config.toml
n_layer = 9
d_model = 384
n_head = 6
head_dim = 64
rope_fraction = 0.25
attn_scale = 0.199
parallel_block = false
init = "trunc"
init_std_o = 0.0
lr = 0.0182
lr_head = 0.0117
schedule = "wsd"
batch_tokens = 131072
doc_mask = true
Each number is 50 + 15 x the weight over its row's rms, rounded and kept within 0 to 99. Layers, rows and columns count from 0. The size before them is the row's rms in percent of the matrix's.

# layer 3 MLP down (transposed), 1536x384, rms 0.118, rows 1373-1427, columns 64-127
098:39 36 46 49 59 15 72 44 39 52 69 38 52 47 80 67 54 41 44 72 67 69 28 34 78 44 60 43 35 71 59 44 91 50 33 36 48 45 42 84 29 69 39 44 56 78 47 47 69 59 46 75 59 54 67 39 57 47 47 47 36 21 50 66
092:86 24 50 65 50 51 56 45 51 73 56 65 50 48 67 46 79 60 47 79 39 32 21 56 44 33 64 44 60 26 47 76 45 55 31 41 47 43 80 65 65 54 62 49 48 27 10 53 43 37 82 40 45 48 22 66 26 37 62 33 52 50 68 21
101:68 48 35 23 68 35 48 61 49 45 55 25 34 65 76 65 56 52 37 53 52 42 49 61 65 45 63 37 33 31 45 39 42 52 46 55 42 30 54 35 91 64 42 61 04 34 57 16 70 61 45 56 43 41 43 58 54 43 56 53 69 34 63 53
104:58 61 65 34 16 56 41 56 29 68 36 61 69 30 50 50 76 46 57 58 67 77 52 45 25 52 42 41 44 75 40 42 58 65 64 36 30 72 38 29 48 45 42 80 40 58 25 47 77 68 62 64 61 41 71 43 52 59 31 74 40 52 55 71
100:58 66 67 77 49 60 38 32 31 35 23 56 43 30 39 45 32 68 46 54 40 57 61 54 23 17 53 63 31 89 50 39 90 43 57 56 69 49 60 61 28 54 46 52 59 47 32 47 50 44 32 46 49 68 33 51 30 53 37 39 66 67 16 47
106:58 35 74 58 51 26 50 43 65 70 66 54 30 69 61 78 46 48 47 60 60 55 41 56 52 49 31 71 29 55 53 33 51 40 46 43 64 64 33 52 70 47 60 38 30 53 83 22 28 31 87 52 53 44 44 40 53 54 65 42 60 51 77 48
102:52 40 76 57 31 70 57 48 68 46 37 46 36 23 54 74 57 57 56 39 62 28 37 72 53 73 71 49 58 57 29 69 28 35 45 76 64 37 26 55 71 35 57 40 46 35 37 74 46 59 43 36 50 59 44 23 52 82 40 54 47 58 40 28
105:32 61 47 43 64 52 59 66 60 47 47 38 47 51 57 89 69 43 57 23 49 14 43 66 46 69 11 50 27 80 40 40 25 38 55 72 46 46 31 51 28 39 47 21 44 63 29 39 46 64 42 69 26 51 27 34 78 61 50 52 68 80 58 24
099:51 40 38 11 40 45 32 56 64 56 79 41 56 63 65 25 24 48 78 41 47 82 27 45 54 18 58 51 48 38 71 47 85 40 66 28 62 42 34 53 76 59 45 71 19 72 57 69 61 34 51 59 26 75 22 83 53 35 47 33 56 40 57 79
097:53 50 35 55 90 52 63 46 52 66 70 36 41 29 71 29 83 39 38 85 31 53 30 32 64 26 30 56 52 65 49 38 56 31 37 37 74 50 48 47 69 44 20 78 59 71 03 22 30 40 58 40 64 33 38 62 55 53 52 48 35 45 50 53
104:86 53 61 59 47 38 56 44 73 56 56 53 79 53 45 63 34 44 57 55 38 29 35 49 21 60 73 54 67 63 76 46 62 59 67 60 41 36 49 46 16 41 27 56 23 71 41 44 39 44 63 27 67 74 46 43 39 55 66 27 39 66 60 26
102:47 35 70 36 53 43 56 67 27 64 53 42 55 57 50 64 43 55 55 47 45 41 64 47 42 61 46 41 51 39 55 25 59 33 35 50 58 35 11 23 44 51 58 55 60 51 59 55 78 54 65 32 62 38 47 47 31 22 77 30 19 66 58 32
098:79 59 36 43 63 27 36 50 56 12 22 40 62 31 44 50 66 72 63 56 58 71 40 22 55 70 32 48 61 46 57 48 55 37 54 48 50 41 49 65 48 61 58 47 59 68 19 64 53 42 66 69 33 65 45 43 37 79 50 55 47 48 45 30
106:30 28 39 29 69 49 54 50 60 40 18 67 46 46 79 56 61 56 29 26 66 05 70 60 53 74 58 51 49 39 31 63 62 43 56 40 52 33 47 35 50 48 57 41 10 56 25 54 42 40 38 37 78 53 85 68 65 55 52 58 53 50 49 55
100:53 65 34 29 55 44 63 22 72 27 45 49 36 59 74 53 49 38 46 30 50 33 43 59 51 50 52 55 52 33 72 59 51 76 41 48 22 56 28 41 56 26 48 27 62 54 46 50 77 48 65 63 43 39 31 37 55 63 66 30 42 38 52 36
101:62 38 63 45 42 38 42 47 59 59 48 35 57 33 64 46 47 51 55 39 21 63 95 64 49 40 71 64 62 60 41 38 41 58 29 15 49 65 38 62 52 38 47 36 50 36 37 64 48 50 55 49 64 51 59 65 45 50 61 42 67 40 41 52
096:43 53 37 34 45 63 43 53 40 50 29 47 35 29 74 50 60 52 67 69 51 77 53 52 30 54 58 65 52 38 66 40 49 80 53 45 58 37 32 39 95 59 33 26 42 60 28 31 64 39 64 60 62 55 38 46 56 40 55 73 40 22 76 15
099:50 50 62 56 48 30 29 46 73 58 37 48 27 50 49 56 50 48 51 78 26 51 43 57 45 67 42 64 79 44 47 61 68 59 75 73 60 59 62 32 58 51 71 39 57 65 38 58 54 54 74 59 55 61 39 41 38 65 79 78 25 52 27 68
097:55 81 52 60 53 48 76 60 61 39 38 58 44 83 51 15 48 28 36 73 56 23 66 71 41 58 30 51 51 51 39 40 39 27 65 67 38 35 65 49 58 73 65 40 29 62 36 66 79 57 22 54 62 37 62 43 36 62 26 52 43 28 59 52
096:88 44 36 71 34 36 74 43 63 53 67 59 66 76 56 43 57 58 33 66 71 45 64 45 38 41 47 54 47 51 48 60 64 60 50 40 41 54 45 32 40 51 33 57 34 22 57 60 56 46 47 61 29 52 50 66 59 68 51 58 58 64 35 63
096:54 35 22 99 34 48 69 31 40 47 54 52 55 70 95 53 40 65 37 51 63 66 65 18 45 30 56 28 67 41 66 82 60 48 57 39 59 42 62 37 59 43 24 16 66 51 59 44 45 55 61 38 34 66 49 34 73 20 39 58 59 75 43 57
099:31 51 39 65 46 28 31 79 30 46 57 22 47 51 62 74 44 63 68 50 32 70 90 36 54 31 38 71 52 39 58 48 51 76 51 55 65 46 62 55 69 62 62 58 31 70 21 73 51 59 60 41 13 59 52 44 56 64 40 39 58 49 66 53
102:51 74 51 37 64 51 48 49 49 75 55 74 28 57 66 35 53 57 27 48 56 55 50 39 63 77 58 79 47 53 45 68 63 52 29 64 67 61 59 85 53 60 59 36 47 61 24 45 57 44 42 62 26 65 54 35 55 64 32 65 58 46 63 80
104:79 38 57 16 58 48 12 53 79 65 07 54 58 29 48 47 34 50 39 58 39 79 50 43 47 65 44 77 56 29 49 36 47 44 68 49 27 49 54 40 48 71 55 50 49 68 69 56 36 28 48 47 30 67 46 47 82 52 55 43 51 59 43 89
098:50 54 29 34 57 45 55 55 41 68 43 45 33 26 57 58 62 72 68 52 42 44 47 65 19 55 60 52 49 53 63 42 56 48 81 54 37 28 67 46 42 68 55 51 41 48 51 42 27 48 48 73 36 64 72 52 91 69 71 59 51 47 71 57
100:69 39 68 51 66 41 52 33 29 43 38 42 40 45 38 31 54 68 55 47 67 71 33 53 42 57 21 75 71 38 31 65 20 50 55 64 36 64 77 27 40 55 65 63 49 46 62 59 54 65 54 46 41 55 23 69 55 42 40 56 51 46 63 60
100:47 72 66 39 74 59 20 58 45 35 44 39 54 49 61 55 70 56 36 43 59 38 49 64 24 68 31 71 59 45 55 62 56 52 46 59 82 36 71 45 50 50 51 39 32 44 48 74 68 40 53 31 74 60 36 34 58 41 35 62 39 43 65 37
094:33 99 49 40 65 57 59 65 59 62 43 53 56 46 50 38 71 70 49 41 60 50 77 57 62 46 20 68 40 61 53 62 59 68 40 76 49 58 27 61 45 63 69 56 46 36 70 53 43 54 29 63 41 63 64 41 65 67 48 61 35 37 48 76
095:51 52 60 45 61 46 17 34 38 41 67 36 63 49 25 47 81 57 71 66 60 25 44 72 36 56 28 44 39 42 51 88 34 62 56 30 42 38 62 50 64 33 66 55 44 41 38 24 77 64 68 58 22 65 37 55 57 52 67 42 69 58 49 55
098:19 68 15 25 35 36 33 66 70 20 49 33 38 33 51 81 40 48 38 35 44 50 54 34 35 40 50 60 40 61 40 43 57 51 26 70 67 38 59 32 77 31 42 25 67 46 24 36 57 47 80 60 55 53 64 73 37 48 47 57 53 57 44 56
101:68 51 56 63 35 53 34 63 57 40 62 47 54 30 64 61 55 56 45 39 29 63 55 60 68 57 46 74 30 67 31 64 50 45 52 24 26 66 72 65 20 82 32 48 23 29 61 74 28 63 46 63 70 46 37 33 67 39 50 42 53 45 59 45
099:29 36 49 71 53 44 33 38 29 64 55 52 38 81 29 77 56 01 47 48 44 49 41 63 53 61 50 50 49 62 35 39 79 11 43 21 59 09 45 49 44 38 46 57 43 52 50 42 55 52 65 51 79 42 27 46 27 55 35 45 33 75 52 50
096:41 31 70 37 37 59 47 41 66 31 37 45 77 67 23 63 30 62 37 51 76 52 49 38 38 59 75 77 41 30 58 42 45 57 44 42 66 56 45 37 24 46 84 51 56 32 75 41 41 71 69 65 24 36 33 35 36 52 56 61 53 53 61 48
104:51 37 22 25 42 65 49 61 44 52 58 54 21 47 52 53 34 61 46 48 57 46 18 15 60 77 55 33 44 04 42 17 52 29 49 60 52 56 39 72 38 63 54 40 56 67 22 25 60 37 54 62 62 34 53 43 63 40 68 37 37 61 66 58
101:76 52 42 57 54 46 59 63 51 20 43 35 50 08 00 51 33 24 54 45 49 50 68 33 30 65 75 61 56 37 64 50 49 47 45 58 59 49 66 70 64 58 35 54 67 51 46 27 50 61 46 30 65 69 64 38 59 32 48 45 41 52 46 35
098:51 35 28 47 56 45 43 57 41 83 39 49 52 40 43 57 36 60 63 64 65 37 37 56 52 61 86 40 60 80 63 30 54 44 42 27 37 36 38 52 42 37 61 53 64 60 64 55 40 23 57 51 43 38 24 63 73 67 40 50 44 12 48 34
097:31 37 45 23 44 55 61 40 33 39 63 42 28 40 53 48 55 45 53 58 47 48 61 49 50 76 68 33 52 63 17 76 70 55 57 42 46 13 61 37 62 28 54 66 41 58 64 80 56 41 72 56 82 39 90 49 57 27 12 63 37 15 54 64
097:71 47 66 58 56 16 61 67 42 54 64 35 40 51 47 67 52 55 67 41 56 32 61 48 51 78 51 29 44 68 47 57 67 48 19 62 49 41 37 52 25 62 72 78 89 29 31 63 51 32 42 55 57 38 05 30 49 36 28 52 40 70 43 37
099:31 60 58 50 76 58 56 30 25 36 54 35 54 57 75 58 49 21 14 47 54 44 39 60 35 40 49 53 38 63 38 57 36 51 73 45 44 52 61 44 47 53 41 42 65 68 37 44 54 58 70 46 54 46 67 76 41 44 56 25 24 55 47 65
098:71 42 25 26 72 64 51 57 36 56 16 53 53 33 59 55 61 69 54 80 25 54 21 56 82 73 44 55 44 66 48 51 59 83 39 51 43 42 65 45 70 47 39 37 23 67 37 64 20 79 50 65 63 39 52 65 57 38 44 61 44 42 56 28
103:56 53 68 35 46 27 58 44 41 34 19 40 53 52 38 51 26 44 50 58 58 38 53 52 79 41 54 86 50 39 47 40 45 40 80 56 45 59 54 40 41 36 37 52 49 44 58 54 51 40 31 39 62 65 49 09 27 62 52 23 61 52 63 55
104:08 42 43 32 67 64 44 60 35 37 32 30 48 51 32 78 77 39 63 52 45 47 25 59 65 57 40 31 36 60 74 52 45 59 57 66 39 42 66 35 75 40 52 60 57 61 60 64 49 87 67 59 50 60 29 43 50 63 35 58 45 55 39 60
102:56 33 35 54 52 46 32 51 61 45 42 52 66 55 54 52 59 32 34 59 52 77 33 47 71 74 42 65 34 40 29 45 38 21 46 20 65 65 49 67 37 25 23 69 70 53 54 76 54 47 57 54 44 60 65 67 52 23 54 42 24 47 48 41
100:34 60 34 54 80 58 47 32 39 46 50 38 37 35 68 78 63 43 28 30 50 39 29 48 60 37 30 27 68 48 52 63 54 42 58 49 35 32 58 82 28 33 78 45 61 74 58 40 27 59 41 57 35 61 55 48 32 55 58 59 58 54 57 35
098:64 59 66 61 48 46 49 73 58 62 43 49 74 50 66 18 63 50 52 84 42 65 86 79 30 57 56 36 51 70 63 66 49 54 66 31 27 40 52 75 54 43 67 61 44 28 59 26 56 49 55 26 66 32 60 52 56 56 51 69 39 48 18 38
100:50 81 45 29 25 51 43 51 68 45 43 75 33 79 56 35 33 67 41 65 76 81 18 61 30 55 56 61 82 56 47 49 40 40 35 84 40 45 64 49 24 40 71 48 53 63 15 69 39 59 60 44 57 58 48 61 52 55 46 25 49 52 47 47
101:52 35 61 37 39 50 40 47 29 61 57 52 34 58 48 21 31 54 60 62 61 58 54 74 58 41 85 40 49 38 69 82 35 62 53 28 33 71 47 49 82 48 67 39 52 25 57 33 64 60 52 49 24 52 39 29 68 49 16 70 42 64 45 60
100:49 62 31 64 47 28 51 46 38 63 25 53 52 41 40 50 43 65 55 57 36 53 36 66 40 55 39 49 26 82 55 51 44 52 27 42 52 57 43 65 19 50 45 66 36 53 61 58 43 44 69 54 63 47 83 59 49 46 30 63 52 42 47 79
106:48 44 38 08 68 28 68 37 60 42 48 26 70 56 38 53 54 65 35 56 51 59 72 52 24 51 32 60 66 56 74 61 29 45 82 52 48 61 33 58 53 62 49 72 51 66 81 79 50 68 49 60 18 70 48 28 60 47 64 69 36 15 55 52
102:61 55 44 65 62 41 49 37 66 53 61 60 33 58 47 59 68 38 57 42 44 75 54 75 80 67 54 67 51 39 66 68 67 63 41 30 42 46 47 50 75 22 37 44 66 69 41 62 51 53 47 64 53 48 35 62 61 17 35 49 75 45 52 52
095:68 48 40 57 31 78 45 54 50 89 53 63 52 63 70 53 41 73 85 34 39 24 22 41 22 99 49 40 56 63 69 55 31 33 36 51 54 45 55 51 46 40 48 23 60 22 14 34 49 66 33 47 71 64 46 68 52 47 55 32 48 48 34 44
102:44 21 18 49 33 34 16 60 35 50 77 54 40 45 34 11 67 47 55 56 34 58 53 74 57 27 66 77 32 68 65 70 47 38 70 80 55 38 58 31 87 52 43 41 22 52 69 39 35 56 44 35 58 42 65 51 49 43 68 38 71 36 71 48
100:41 44 37 61 40 44 61 51 61 31 43 52 37 36 55 64 46 68 63 39 65 30 37 50 78 48 61 36 08 55 62 23 77 19 38 48 63 64 60 59 52 51 69 47 72 43 68 57 54 30 44 34 63 45 14 55 25 53 57 43 83 57 52 41
098:32 32 39 41 59 58 60 57 55 56 42 36 38 27 58 58 58 54 58 69 32 80 47 48 34 45 26 55 44 57 36 59 45 42 71 71 34 36 58 56 52 38 39 43 39 38 64 52 49 24 41 39 61 52 27 35 48 55 37 91 39 68 50 56
103:50 36 61 54 48 34 53 59 43 64 38 19 48 23 48 43 76 61 67 50 62 66 48 19 53 58 50 50 49 36 52 24 31 77 64 43 26 58 56 42 59 53 50 57 43 17 43 24 72 34 50 47 40 44 52 22 52 68 73 70 27 43 57 44
# layer 3 MLP up, 1536x384, rms 0.12, rows 1374-1427, columns 64-127
088:14 76 52 53 53 63 48 61 64 25 54 46 52 45 20 59 19 42 63 31 73 68 66 40 51 55 57 42 28 67 61 15 45 50 60 44 50 60 29 47 33 33 45 44 34 68 66 46 55 66 43 54 29 62 37 48 53 43 51 41 48 52 20 82
100:42 50 64 55 36 79 47 44 40 30 47 30 82 65 37 48 83 57 60 54 63 46 53 41 60 73 60 41 67 63 55 36 61 19 67 47 34 57 63 58 65 62 45 55 62 51 27 52 65 50 46 37 83 44 49 87 54 30 28 41 54 43 67 46
102:61 75 53 62 37 58 35 40 83 70 66 55 58 31 67 50 59 63 55 43 65 50 50 49 30 47 42 62 18 66 58 70 35 74 26 54 34 53 47 15 51 40 74 39 41 33 42 46 39 53 48 64 58 41 45 57 48 47 45 44 56 81 66 33
104:58 45 51 44 42 38 31 51 43 52 34 68 30 60 50 46 60 49 57 43 34 54 38 36 40 55 50 31 60 08 40 67 48 52 58 37 43 69 54 56 52 53 55 83 65 27 70 27 25 74 71 68 49 38 35 56 77 61 53 57 63 42 61 42
110:68 30 77 24 60 39 45 27 26 77 71 49 45 47 41 68 61 50 36 79 66 75 58 45 18 45 04 26 56 61 49 59 81 49 36 64 39 48 35 55 49 55 33 60 42 54 81 37 31 52 53 50 32 64 63 33 48 72 79 51 84 54 59 50
107:41 56 91 40 41 89 62 65 41 31 61 52 29 62 46 39 45 64 44 31 76 58 75 43 66 51 50 43 33 37 26 52 75 70 21 51 37 80 29 27 43 57 40 48 75 36 49 39 25 32 53 39 42 35 72 54 43 69 65 76 49 46 49 89
106:47 63 46 38 59 45 56 44 58 55 80 55 53 50 63 55 27 74 75 42 49 46 58 33 31 80 37 42 62 55 46 41 20 43 68 64 38 44 37 58 49 56 45 35 38 73 78 46 65 48 68 35 56 52 72 56 33 52 59 64 48 40 52 26
103:44 60 38 49 41 73 64 53 36 25 46 29 69 61 46 76 35 52 59 61 65 67 41 52 43 43 73 29 69 57 21 33 36 30 55 42 58 31 12 48 29 68 24 55 41 81 44 70 27 65 51 63 41 66 37 40 71 54 55 36 34 50 23 40
099:51 32 62 34 23 51 54 32 35 14 34 50 28 67 44 79 17 27 43 30 61 46 74 72 44 38 67 73 69 55 75 76 57 69 70 41 50 43 57 61 47 33 67 58 49 37 40 39 43 50 45 56 80 89 31 53 51 53 73 44 89 37 47 36
108:72 43 59 53 51 61 48 43 39 73 54 26 81 40 52 41 65 42 52 38 64 39 46 31 49 45 65 52 70 52 49 45 78 68 67 47 47 35 15 34 45 38 52 61 26 47 58 44 61 59 39 46 80 52 40 55 38 59 67 37 44 63 42 49
096:58 47 75 71 42 24 51 80 77 34 48 91 44 57 27 68 74 38 48 49 60 57 60 74 46 52 56 57 53 61 52 29 22 61 63 83 35 57 57 60 59 43 41 54 57 62 49 14 48 58 63 24 43 54 34 48 60 55 49 57 56 51 55 88
100:19 64 72 32 66 53 48 38 49 45 57 31 35 78 46 48 49 71 45 57 43 50 71 67 69 41 78 60 51 55 69 48 52 73 56 63 29 37 42 53 55 45 39 40 50 28 54 67 56 53 82 48 66 44 24 40 72 52 45 63 27 61 60 72
114:47 33 47 45 41 52 28 43 34 54 05 64 35 52 68 44 45 56 24 30 74 12 55 79 60 61 64 46 30 56 58 20 63 36 30 20 51 16 50 38 60 36 56 43 26 65 33 40 49 43 46 34 88 70 59 74 72 59 31 37 59 68 54 36
105:62 61 81 87 70 35 51 50 24 45 68 73 58 49 40 51 49 58 68 53 57 57 34 49 69 21 60 68 76 50 59 52 37 52 34 59 46 35 41 61 32 48 63 43 52 63 43 53 34 36 44 48 61 37 74 71 41 74 67 62 53 28 36 57
100:50 37 43 54 49 42 38 60 66 54 64 65 54 66 30 50 37 43 63 47 84 40 52 44 46 54 36 47 35 46 29 47 40 67 59 65 61 55 44 40 63 50 66 43 64 62 37 49 62 54 49 68 29 51 60 48 39 69 26 40 36 76 59 48
089:77 79 55 75 77 43 41 58 28 60 78 37 52 60 12 44 43 41 33 41 58 57 37 69 55 64 71 49 54 65 28 56 42 23 50 67 53 80 88 53 28 55 72 35 30 58 86 34 40 70 62 74 51 45 65 45 47 55 50 24 61 75 28 54
106:51 36 44 49 53 68 51 89 41 49 71 49 22 29 27 46 56 46 52 47 34 59 44 62 72 73 68 72 51 57 17 67 61 18 76 28 30 42 58 46 50 50 55 26 35 49 80 65 41 51 72 51 38 32 44 47 44 58 45 94 29 43 44 67
099:62 51 55 62 61 50 39 42 39 77 56 45 49 28 82 21 44 45 78 42 36 23 63 50 56 64 63 61 26 62 52 48 39 18 53 56 50 57 45 80 34 39 46 74 72 61 56 39 22 51 40 42 89 47 73 94 47 57 58 52 58 66 45 55
102:72 65 60 15 20 24 44 63 37 50 40 21 50 53 24 86 57 63 43 50 40 32 49 54 45 51 53 47 99 58 49 49 79 34 49 68 44 52 45 52 42 33 58 40 73 60 46 65 42 58 44 44 47 53 61 86 54 54 46 25 73 42 67 40
095:43 70 60 42 70 78 33 43 68 41 54 23 37 52 22 38 58 45 32 49 38 55 55 49 54 59 47 73 47 48 57 29 52 61 48 49 71 64 44 29 52 29 45 53 32 54 24 43 71 36 46 54 56 68 49 53 48 71 53 45 45 30 42 20
100:73 53 41 13 68 70 50 36 39 53 73 64 57 57 47 75 72 32 25 51 35 45 30 29 49 43 45 57 50 59 57 39 61 46 58 62 29 64 60 34 36 63 54 46 50 53 61 32 25 57 39 36 67 43 47 55 46 46 40 43 50 25 72 59
102:45 45 48 60 68 36 35 41 30 45 79 45 70 56 53 56 74 38 75 42 39 24 70 38 53 36 61 47 59 49 26 31 66 63 52 36 56 50 41 28 60 33 52 49 73 39 42 48 47 45 19 69 51 37 56 61 72 48 48 54 46 72 60 48
104:71 59 78 23 52 63 44 87 60 49 27 44 51 18 39 59 36 50 51 37 55 40 40 22 47 38 67 22 51 30 61 56 47 55 58 59 52 75 50 51 67 61 36 54 34 38 64 52 47 19 46 20 43 36 61 31 33 17 41 33 62 47 39 76
101:37 45 77 49 55 44 60 26 41 50 66 31 50 43 49 63 38 42 27 36 24 65 27 51 26 44 57 34 61 10 66 43 54 58 68 41 54 39 60 35 44 59 53 36 52 82 46 38 49 63 40 44 44 00 37 43 56 40 26 50 26 42 73 50
097:50 31 12 72 44 49 53 69 44 76 36 60 52 42 56 61 43 43 26 57 38 35 71 65 27 19 65 81 54 59 45 43 47 19 64 57 51 61 41 63 46 26 57 58 51 73 70 29 51 57 31 39 34 29 59 27 61 59 73 46 51 40 43 23
099:51 69 48 34 24 37 72 25 51 65 58 31 40 65 44 47 50 65 44 37 19 21 57 62 45 44 33 65 44 15 16 40 55 44 57 35 57 48 52 54 73 47 55 54 67 38 32 23 37 67 60 64 42 61 69 58 45 86 73 61 58 29 37 58
098:53 27 54 57 38 70 21 37 61 43 55 36 46 40 37 73 26 39 67 57 32 67 51 45 33 66 68 29 71 69 57 46 46 50 36 27 55 18 41 49 52 44 56 59 55 71 57 57 54 60 33 23 56 18 51 72 49 45 57 30 49 71 52 54
096:48 39 28 39 51 29 52 64 53 36 52 61 33 30 37 40 40 25 57 36 58 40 40 61 59 49 74 80 49 64 52 55 47 34 61 54 68 69 29 38 57 44 18 35 48 42 58 79 54 69 29 43 68 33 43 55 35 49 55 73 35 54 43 50
096:59 38 14 48 39 43 65 36 18 41 50 35 39 29 32 43 38 48 41 45 23 59 41 37 43 59 36 63 64 57 56 54 49 50 55 56 58 55 48 66 58 35 35 42 54 74 41 55 60 62 56 40 49 32 67 84 43 44 47 56 69 69 67 16
106:63 68 53 77 32 35 48 61 19 43 39 37 53 50 47 71 62 33 45 47 65 40 38 58 43 47 40 58 57 53 36 59 57 53 23 55 34 45 50 47 41 48 40 76 45 53 64 58 59 58 25 45 16 67 29 58 49 46 29 61 60 63 61 54
091:60 82 31 48 57 63 65 42 59 48 40 64 79 47 35 51 60 61 51 27 48 55 43 37 81 17 55 58 53 51 32 76 60 71 69 35 44 76 31 49 47 75 15 45 42 51 67 44 56 48 82 54 12 74 25 59 29 49 65 57 69 38 38 37
099:62 51 43 47 40 27 37 80 30 70 47 36 27 83 72 63 56 47 61 37 58 59 49 46 67 50 44 35 58 79 52 72 72 63 31 65 59 65 40 41 57 52 34 63 61 54 56 72 68 26 52 17 67 72 31 60 75 37 41 40 24 44 63 74
100:62 82 58 38 73 51 64 24 38 90 61 34 58 51 46 24 20 42 64 55 61 79 64 66 59 22 75 49 60 48 54 60 63 57 39 50 58 27 41 52 34 62 63 37 18 64 45 37 54 70 30 28 49 55 37 89 19 56 37 69 51 28 50 44
100:40 41 86 31 55 55 45 52 51 61 37 55 57 94 66 35 59 55 67 56 56 25 31 76 71 43 35 40 60 77 68 45 57 84 72 59 66 21 35 46 48 27 67 58 60 41 62 98 41 50 39 58 00 72 44 60 35 73 46 70 48 36 65 68
097:37 45 45 36 53 50 56 52 61 25 48 55 42 51 67 30 66 31 38 44 53 33 69 50 48 50 24 42 46 34 35 63 18 48 69 70 22 67 56 47 45 65 50 44 39 38 29 41 86 63 50 50 42 67 52 44 46 37 36 51 39 67 59 61
094:71 60 54 39 35 42 71 53 57 42 73 44 46 24 49 59 29 55 17 28 53 63 66 38 31 36 46 56 42 44 73 45 36 66 46 25 58 77 46 44 49 71 55 80 61 00 43 52 50 58 31 51 48 36 55 41 55 53 42 45 43 56 46 58
099:42 41 43 52 48 54 22 52 46 51 43 80 42 23 44 45 38 41 45 79 62 45 99 61 30 52 35 17 68 59 44 26 53 59 37 42 39 44 59 40 51 47 67 55 55 45 28 59 58 66 56 59 51 46 49 40 40 24 77 71 41 31 26 67
096:67 26 34 37 43 31 78 46 74 47 60 56 66 52 30 44 49 72 78 41 47 72 43 54 45 59 55 32 54 52 36 39 33 79 33 41 78 46 39 38 61 60 47 42 65 39 53 81 27 47 57 34 32 35 25 53 43 70 62 32 59 36 63 00
096:49 57 80 44 41 49 75 54 73 47 46 52 31 52 56 27 46 51 48 09 58 57 80 50 22 37 45 53 47 30 39 68 59 45 69 70 74 30 38 59 51 49 59 39 55 36 52 45 55 37 57 32 29 33 71 32 33 43 64 53 44 28 60 42
105:37 69 76 62 52 23 50 46 50 59 59 51 59 47 51 53 79 49 32 43 58 37 46 55 39 52 49 36 36 23 85 52 31 53 53 46 48 69 41 58 56 46 63 67 49 39 67 50 49 69 48 71 26 22 50 51 78 50 39 45 43 43 44 59
106:30 58 10 45 63 55 26 77 31 53 19 39 46 66 35 51 50 48 39 53 50 59 61 42 58 52 43 71 46 37 64 59 56 44 54 51 51 59 64 30 71 25 66 36 50 48 64 62 52 18 75 43 72 45 30 41 51 85 31 28 50 56 50 57
100:41 35 62 51 56 57 35 45 49 39 45 45 25 36 63 54 42 37 56 55 57 74 34 44 65 51 52 66 64 80 49 35 65 40 40 23 33 55 37 54 55 34 41 41 54 48 26 79 74 52 55 27 45 62 75 74 32 48 58 39 39 58 41 38
097:48 50 23 16 57 58 34 58 63 49 32 48 46 69 33 55 34 63 72 27 53 45 16 45 51 29 62 53 61 42 36 46 59 42 43 20 45 21 54 48 39 44 37 63 39 59 51 32 66 79 58 62 54 58 48 49 32 52 58 56 61 31 72 41
100:67 80 50 26 37 44 63 26 52 35 68 75 40 37 16 52 68 71 44 37 67 30 19 33 43 52 50 43 23 40 67 50 42 92 53 80 65 50 24 44 46 20 41 38 51 53 76 51 34 53 20 51 49 51 53 64 60 31 58 47 53 47 73 55
094:64 52 69 42 57 47 28 60 53 54 51 35 42 19 40 45 39 16 52 54 49 30 69 74 39 44 45 20 43 66 63 51 52 75 65 47 68 69 43 35 42 48 43 48 72 41 49 46 26 53 69 58 68 38 57 36 31 47 39 44 42 30 56 47
103:58 34 65 46 68 77 68 15 28 65 61 81 54 69 61 60 59 44 67 59 34 68 47 67 54 40 19 66 76 45 57 78 53 28 69 76 79 26 69 33 64 34 59 53 40 31 48 39 51 43 51 51 26 43 29 61 39 51 61 47 39 39 71 69
098:52 25 41 79 53 50 70 40 33 44 53 54 39 82 68 14 26 47 30 43 59 41 26 36 47 47 73 33 52 58 50 62 55 45 35 29 37 64 43 68 32 39 28 47 55 51 26 46 32 55 56 50 37 38 94 64 28 38 50 54 67 85 58 52
103:41 24 64 13 70 24 43 51 38 59 38 47 67 47 44 66 44 73 39 62 70 40 61 51 27 68 40 44 39 51 67 61 55 57 47 74 56 70 31 80 70 57 70 52 24 64 71 34 32 65 43 75 27 46 42 61 47 44 48 66 20 19 75 62
099:69 43 58 47 56 69 32 64 40 37 30 34 37 44 40 81 65 62 47 32 64 54 35 51 70 43 46 60 57 78 56 33 70 75 83 35 32 56 32 51 58 45 51 35 46 45 45 41 53 53 34 33 77 70 38 73 80 51 55 25 33 45 51 11
101:40 52 65 37 44 45 25 45 53 27 37 44 56 18 39 59 46 13 23 62 61 63 56 58 47 09 50 63 42 58 44 49 45 75 59 56 39 54 35 48 32 56 47 65 44 54 87 64 46 36 91 59 22 28 49 42 51 50 42 29 62 42 83 48
109:52 70 62 65 26 66 51 71 44 57 23 57 78 35 25 54 57 45 38 46 50 41 34 34 60 59 74 62 46 40 38 27 57 38 53 67 30 59 65 55 33 40 64 44 51 42 76 31 59 50 76 51 40 57 40 40 51 70 28 68 46 34 38 62
101:78 45 74 19 62 25 14 45 43 64 60 29 35 71 51 92 78 44 48 71 55 71 45 47 61 38 48 56 46 45 34 69 48 62 54 48 44 54 59 16 41 46 64 42 43 44 67 53 44 76 60 57 25 40 61 68 63 45 41 42 38 49 50 10
088:48 61 37 44 46 43 53 70 70 49 53 29 64 17 22 47 37 36 63 38 49 39 60 60 95 53 53 54 48 36 56 57 45 73 36 65 55 76 54 58 53 57 53 49 58 52 35 39 35 56 55 69 34 54 73 74 66 43 65 24 73 21 53 49
098:48 68 66 42 48 20 43 16 42 42 22 55 58 55 28 66 42 52 37 52 48 32 44 63 55 49 52 59 31 53 61 56 76 66 41 48 64 40 68 38 90 47 32 56 25 43 51 62 23 67 58 55 54 60 25 57 60 65 70 47 47 22 56 87